{"n_kv_head": 2, "vocab_size": 4096, "tie_embeddings": "early", "init_std_qkv": 0.0222}
Each number is 128 + 32 x the weight over its row's rms, rounded and kept within 0 to 255. Layers, rows and columns count from 0. Numbers have three digits each. The size before them is the row's rms in percent of the matrix's.

# layer 6 MLP down, 256x704, rms 0.174, rows 69-142, columns 440-527
101:137104187104090151153165112082130124146162159112100130131075176124132094141107178169139138111123110105094176079080194120126105109092126205109124136122051113134130130110144151055147149119117093171101114136136192085198146141044154117140124091120130170140132165103146
100:157124076131119101148106158147134133054122052113094127104063113149128092181101080136142092081118097112072095093103185168145128221123091109079123151147166158103126112169134157120122124136085178185169131126126121098078112160164112130132139094063146104168155075169110
099:160143110171139146151141087167100154118140128175132057160091088062125169119143152091111158191193159190081138114133130150113159102122134184142129129142182107172144117079113155102165107115153150165168139167117083107095172131150144126101161100108168154093192195150172
103:174110198174174121178113152143164091110144143105119198134137114154126156099073137139118092098118146153078113140093203107091092159094166194115138130134159117065152116148164111118134136101099117111104135190135150096074179206223088116064142094103069144148156108103111
100:089112140097114168156117133178073091125095126111177126121158156123149141117119184112085115120104167179141178101071122216057132153189119157160115092165180163093138138119142195093044113169170140087153163153105124107105121153131143017195179205106132109122156125157131
100:132167114171162094101133142104096116090121144112047080100194145095147146119179153113121109150201104101136150147137174201093142106108132113131115123162123135087136142183132070130113119143120070112152089139089098081119130092138164094116098085211161138095116151170113
105:149124120138160117150166110087061091160096119140119108137170180129140153104127130120135154154102113107131172139176085091170064173118176138101141129128149126102094115138135144157135085094132110111163112108148162077136146127121190124120117115104184095075180046121096
100:173104155128150085135178180150132097167131105090129110094159107083123151187161172149114112150162150079141166086120145130099179151125108113124139083215137095139100178178131163120108166127141142114110101159080073120168165081102152120158174124098147172108120087113134
100:094148187095140091074090129150142132117128114132152103146073179145149188133091117151152113113136112163187090119116152170095075178078136129164131064109124119144114092181116135125084022112124087113184120110144110153153123211166168128141128087183113130166179134111166
096:099151088131144101097024124136133091065114108142155073132096151131114160130161178151142137142093135109162101096144121096142158128160135147159147123149144153123126183114116169113065142118117148097125153123122152150149052123137169107102188135098179091087141143116132
098:119146096088122090100133162096107104153154126126159137133110122127141113125110085113097111059185151125129125042172115107111169103111130127132144141147108118079092099132110166090154123129104147151173140161189102093032134136184105173105127131151091106104101157139107
100:148158209216143107126113075119127106098115105143163120131125136144188104113158149088135136098163169092163110129155045061090128107107190090150102077106113165118116091138180112107103094148152143139173098124086129159143089105116109155182121115171071140127177120184100
104:124160216114111114144077095161201073126155121140089129161162120146175078167130071119164092178148176091113146176095107122110149155123144050136130175104109126112188125112129150096158144075121077151155101088198137165167087156145125192166171132087151095141139155155135
100:120140145049205152141116141128155177083138120121077162109105096129094143150134094138133166175167133113178160142087137117092140056140119124095143112172158199134139145084121109086121150091143119108106140075137140127146141149137110102135118130119151131120062088124099
102:145188085138118221152116173106122163189146146097055115131165097141073136134128145129104228122174121147101145144176073150157150132156174094175082123154142094061120196082154164098155128122136245091048109144099072102064094116135171171167144106114146119083100071150126
101:118117130122164109067118127143126122075070138097148114150122093139132124132145130084125177092184123200110139110107081189124143183103107156122161126188156112035133139102118090134045170143111177107122110101119143089144107130147131062142065133125144134161129113096102
097:120118113113181105119148209154168136109144107076171129119140112127129099120108093128144157111188202139185133106084105164126121132179116109132072116131140126177169089071157144163120141146132124073188137100103086183129087101103107181093061170093152108120179124161137
101:141143099127120162124181074139089071097099122083104141148148102136170161106141143121133083085153129121105132138138123163121121169144146148101140148118075137101146103110155168077211135130138124139110165146134129162113176146119135076084113097096067094161078075108065
105:164131150111114092148104084132132138160196098089155104078149156166097174144121149147084123061141142098125112135110088165115082110109157212097093092156174107153119195131177129158126123097078115159154142136119111123152213103130102121096137112146150142124121036116076
101:126079119117124128083134146123129131165119129178114133133096094163131090138109139155099117152115109164121124141108172077083161119147118101117177116146107107091107092135068112172155146141094140122125134186158122170122135066161099111138181118111148142146090115116111
098:136155100128133133158196135126165053147129177163106166180077071083122205096166120149093165113082162173108110146151152166111146118124043085134098097131107098083128141110098142126134113062128105142162153161133096098147162099168103171184092134179160110130166154098124
102:118149159149166088124172102150100149107190170089118093091116108075052151110144082120068124109115170040134184127048114129113187098095082088023153118150125096062106061149176111114114101094139168165110081132070096106186132119121120134115161078123147126092135192196146
102:205152096163113131152143145131158119139043130107184163124068126104137073071103116113066117099118143155121137113146136123130123128147136121167087108117174085114108092137054141115106098137144095190034147187166140168124141095127117134109118097132128186095169132183102
095:123143086145133103077149148122082115138105126125146114167143191117162116078078071119129114160058151140119108123133141157038119113122101140075097097122109115152090094158152144115097128110071132105186177049175163172045134109096120100130109132093191108126117088174185
103:093077155151122062094146064149183125192148165076121073137121141181091094152088092108088179091118142065222153125197091140105169141116107166093149125125097106136097123128171173079126106135189164104114103148111134127112181149117135098119126114141134167095118129072174
097:117166174063106196117146136186162107091127134126146137095192150116186147185137116152137095093159133112120088101162117148060176107118175180130153152129066118187097092115088102094165140194182153186133124144136103107103087141068112166145116045158148122084026094140181
099:116090129124176164166118172104180141143145114090105091142185152120143146150097053186102127114128152080125179096149101195148156192125101114116151163095132176196084148061201116138130109120110155152145111139201124107180118151140150146109097098136110131095134122052102
099:098125117080071140075113125099110120129109129085158158150104091113049130087110174098134159142145122072105202116137129123176101171120076095144158108149121170126132138146098131067180107096117170188118167157151096147101124069126101142139078176141106096126167102161112
103:127109148074122169120090100115141074142112117102049140144107152195101105131203104124118120131139149130072163139159129103135115165166090140143128087152107092136069129107193138121098147146163129152129131109135107145081085122147138165112128108159124142106104143121151
098:154101125078129160143175097231122119154152075098124163104162124097104182180061192084147081136117160193140134126145077101109108150108074157146118232100132171122112090103119106101115119086126153117091113121140160097111108105114103145116121144178145169184116135141127
103:169162126175125129068095094103150137126106131121091145179126139120179148138140117130073099193113131104112096168143153121145162100057137123104119133174139105097103164142121069093132145101117138102112141187161143130148125098152090173154165138077137128156072114107148
101:076078136087127184148140100145150129179140086171157113143177063139151137176147075151090125157095132168157122131139148150163150125157095161150119137132155138093169108091137105115148107075112196142080082157077115146148220106111138162161082101100122114126183150061118
099:172125114137135087092116162111104181089191112160137134161113165101039106093092124115128094123050143132096114130162139141071128123057175105111145134128153103119135121100122165135162128171085179107117084114180158175144104091075121090108140147106131122139130146126042
100:099117101125099133154121080138146123092142166132149096139178162128111109098129109153156079155134176126137085097090116098112163133132126149128139180127092085112143153088124154173131099108166048198118125152105116154125136087096165139105175100055085112077155153134112
097:137116140128173124121100056142167145152096149121079120158110142120120127158096109065118098098113134161174080052160148152148150115107105113103123139137140166222092089112120150154171113173154162151103181164050144117158096118098113150162136073093125177147097083169120
101:115127169123119142132117107158080127181144150089134156149069110081049075094119117126166129111083112079152155080126132168151155167080134108062115126108136196115100088093152182112189112119098100147127150153118085123086149167169141122169110094114151151104102090082130
096:101063111103184191088156118136124138188077113202143146138108130098194130175145124177183128093110135063176078119116114167088159112073067105154159166124121117163135132192107168152217157130147140158178106111111142113134157087135123102137124130087142144177127173145091
101:120125139089162207121121163068130090181103121113136133103090101138133081165135114169134122104081130130085143121083122127150079120077126100159129115156118161125107105051067110042118113132161218149107112115139132114115115113092071217140121175172172134172082150149150
102:113144179118138154132176164113149149197098176139120125090163091186097114119187100130105129122103100121106152161129151131147071149124076185135119089136060140139157095153110159125092102175158103086178151091134164079065101105087098120098120161096103149167132151084201
103:107116131163117156152144117137133177085097100157090093136150089112110124087141134119147112160104105156136131146180141139109147165204177116121111138162183079150125129157125171074066150133121047048140135129074120104197172069122060076120164134210117115110090164118180
098:114135107100084100071144164140135111160116083160124071095164099197131212107121167214064136196111124070136168093126173101143171127106089144197179084102129069124136109096078121163106088207116118090085157108067167112128112116174142112166126118103110158111155127088114
101:115146101108100167120126137074102142115087138174085145104064154102108139135124188111120159127132102126083105132092206188177090117111159117085177097167100112135171171189097140132126203179134132153097123137154145126136204155084104152157178148136140157089153108146191
103:136075162160106158147174133145081099094132156137144091146067141217172152091149170134135093087126138148157142078093139149081228077106119155107094104105133145122087107126068127118136111061164154145120120158110089114155050115194162083134152147122057155096135140134136
098:114139115101136098124098146107108143139168102158091127197159119137127167140118162103166091128020172134099132147144117097152083105140166138112153129129146114162126178147179067154120090191093121162105171098153158128132117160149124132101134184074088097138098123113140
099:137124136134166090087050097166116199191132149105173057182069111152097151119219115108142120115125130080119126174093088122117157163111100192068143158107181163120147199156119155056089118172130082138113120087044149167178074075171126119189140173106105127155126136084077
103:150170115138145179100148145162065153158126165116151096128153149116137123126111143124164090139098111151134111082132123137074224114145165111093130166134133111144133123158089161146097150113141127129148197055142156108189118118173072146147149098112102134059116099148074
100:121134130144141179122147179063096162106107142108180167099076175115070138147142130072103124121102090129095121096095165123186107123130103215161174144153127147158111136109117142140140174139123122159139132104116179096144145101140161187186148141135169153099129171144125
101:127147107154113128169171109150095089113160144082128103136138138124098131131139153138140137169140072138131153108136129074131118157103114158088129083123187126142147099108104104077141141121186041124134149100172045143119107126163129137100163143123117137114177133109166
098:165142133107115131117073162132160130098126086129107070182084151161126097130093116110103077085187157102178140113104144137145115131151142121159115166166089098155135131124141105142090128157102196178198129150111139126148141155161098146087116122112105167147129083117126
097:142104130098131059161171093164107147139153127092092146159146180121137220104104109157151104143159084121163154153140095158085072127112130081015107119083126163153180106158159147117115108156092148145094121103216085128100128106163132152091093126137114105121095129085151
097:121126173122189122139123153106105184113105106133157080101134121104150088120142134079112146155159100130091109153135108143146148093135106093112116107098160180172122151143065116142117127135159182133140138179142145113127117133093163145091186154112156142137137124079159
100:127116138126132103148099130066107124145147131136179156158162117104120160144126148168103064133105155102145146126075136134105187080137144137140170069109070095087100151161165195120136106091124105123138142124166143057101128124097178091176144104155165130086083122088134
102:167108102088107098151139122175158076112090157135168138122118165077162123142076149147129114090191110115055154143116070204169141129156107103138169184125119145120119129092107163104095138086142087205090122158131105183133147094135161119161151127134162119127140123113128
103:166115149146187144128123149176161135114125150101144153120158131067176172093166110156109148156108080120111072170110180200106091092180129137126101103143108106168154112118163131094136139113105146110144103162139115114124117119115142151173150150179130135127086177134140
099:187132130173094094152157147134141169179122110093132074153139134084138116185191070146169100103109065173092137185136106171131121152142111092083184146060152067136109137104061132117158174108166109152122109095227184127138034149137137158145137137145138059147149168105163
102:157117112101115128139151060154104169179165151048114131132147135149136145084103130076113189169140146053102121150189182129120130135138141145120145106054156133077040153124117114084165109092113097190143123135191103140144062126098090139147154096141106128087196143115151
101:106183095121191113149051068092177138128098142129138138059122121074110116124076126096074079175149041173114115148123125145153159123123153138085087181071128126220129143110143139108144137092093088172142143131114100137107125144153105132146164135073095134127135085110147
101:118135128155105134164155176094073126115138155139138099106158167078115120117065132145141116090109192124152098178174255125092151082169156123160128182112128138112088083160152136153112146071142122076159143113142143110146152135155122121144061151123128144122120113123108
102:170159137130169096134123118176137087056160095166120120082119119074084183139162134094117153156115135135104129138144110096052091082080129141076142105109173105155161164134113116168127153162135166162159096147112091101099086125169119133171144051123097143131130126103142
101:179116115084190113110138134080073140061111130125135145172118119087125161194065168109072110132098155126054101136136086135172112136139054143107178110108143170125123138138105151128141101097086093118143127155161147090161096121112081135142172155062089114083169129126155
102:150070134132173133208050059150106064101041113137132145100143116169112076162108135128147098121097131169182068138109129077186088114131093154083098087131186128091112113163180131119130092118086116191091112147164093107101112124105103157139124146127141079146129131067102
101:155153117113137111094091110093154147147098147121131141085168175063153134087135071150149122106102150078091086086151129173118082128134150189084156119157114125137138085107151096106129102165138072138109117216144162154089128113154085122110112108120110145127082161114122
102:119128072121101176123096063117141178085143135127121156121145140149075110121119157114103058137066101148146130166132212160142109096109182160147085061160151087207163112128103187108132075131132109111127155154136139137118131118160088130094129107148187118123137162144053
099:131097155207154165104178081143186091109106141115070158137066098108094082050107112133115162063081100139111120076128112133127157119193096145153153097112127199145135158128171170103102104145128181114092098137156116160134148136130129067134164136141146144131183152103080
102:133113149169092132069115141123126114159090189126137138093140157187132113114140141116107137096102146175103159142121131169133118179111121086135129181078129157110138129134167072147109136113135149079129098129133088172163085119125132102134086160135140165181116141132090
102:084150101097107116090119119115125180124153132132124202097161123118076176160052161092183109160151170096091172131092086130112150148139161056136151020112127155097154112153097150109176102143117125136167115139144078174176095067119134128171032135169116103174124150172098
100:169108128089079094141087096144144097141150171172108119179128126133120132145088102098143141072123124084146170155146137207123143153091095145092178127118122107152122126150150192148168158067170146125122118120155141137127114100179107159167158128198105137172074103134102
098:018155130162124123111203096179070148095155153130125148103198138137109080078122182078147130140061094167157119150133113148132120166155147135141100123076126102172151100156125104164106179174109126160184170100063133138145143095050116080092082149134134142165175079170140
098:093057107115168114085135171056109168142130152143110173107098116155141111123175117122123125145156149178124134135149141142109143122166132095138074199093137097112067151140141063154118110170074188180134110161172114203077118134151085107099211149156111189095161158142157
105:147121142145115136116129108076085158083178060061140102119157155185083205110086130133116143137128081158146092142152153156128164059134124172103144101105185165156165125097124104138155099165138125157135089146170137149079189116152131101138129151113129161141139189088119
104:113085165101148184120074122095161155174148159143160173112146111080166129105180144180111134120101119168121117128210142086174145123161180070141108094148126082187102128147130071164077128111190087072097149116104120144167124175143096085121139115148076113146187112174138
101:064127162078130123153076096178125132100175163125135140136182067137036205158105125083124136099123122092133112144065085075103159172140066099115108190144132130139070195160131127132144140159109117089102074139124089098130136135050140060146110069129104114171100131136067
099:099066113151141170139116163130104136147157090140153127142186081087130096127155170145137114131108123164140172106055084144176108137109166114143135110150168185140121017160173168146076097181096080131084137100147098164174175176148098116131123101130126092154160092136123
098:176074133151129108075176048091096130104159097164096110177089168128108105149095097110131075095102095132151079129159103152168099100109127146121151150104137159189178090114165141170152126141103094113123155087162175117119110120113132178139138106186140147155126149146138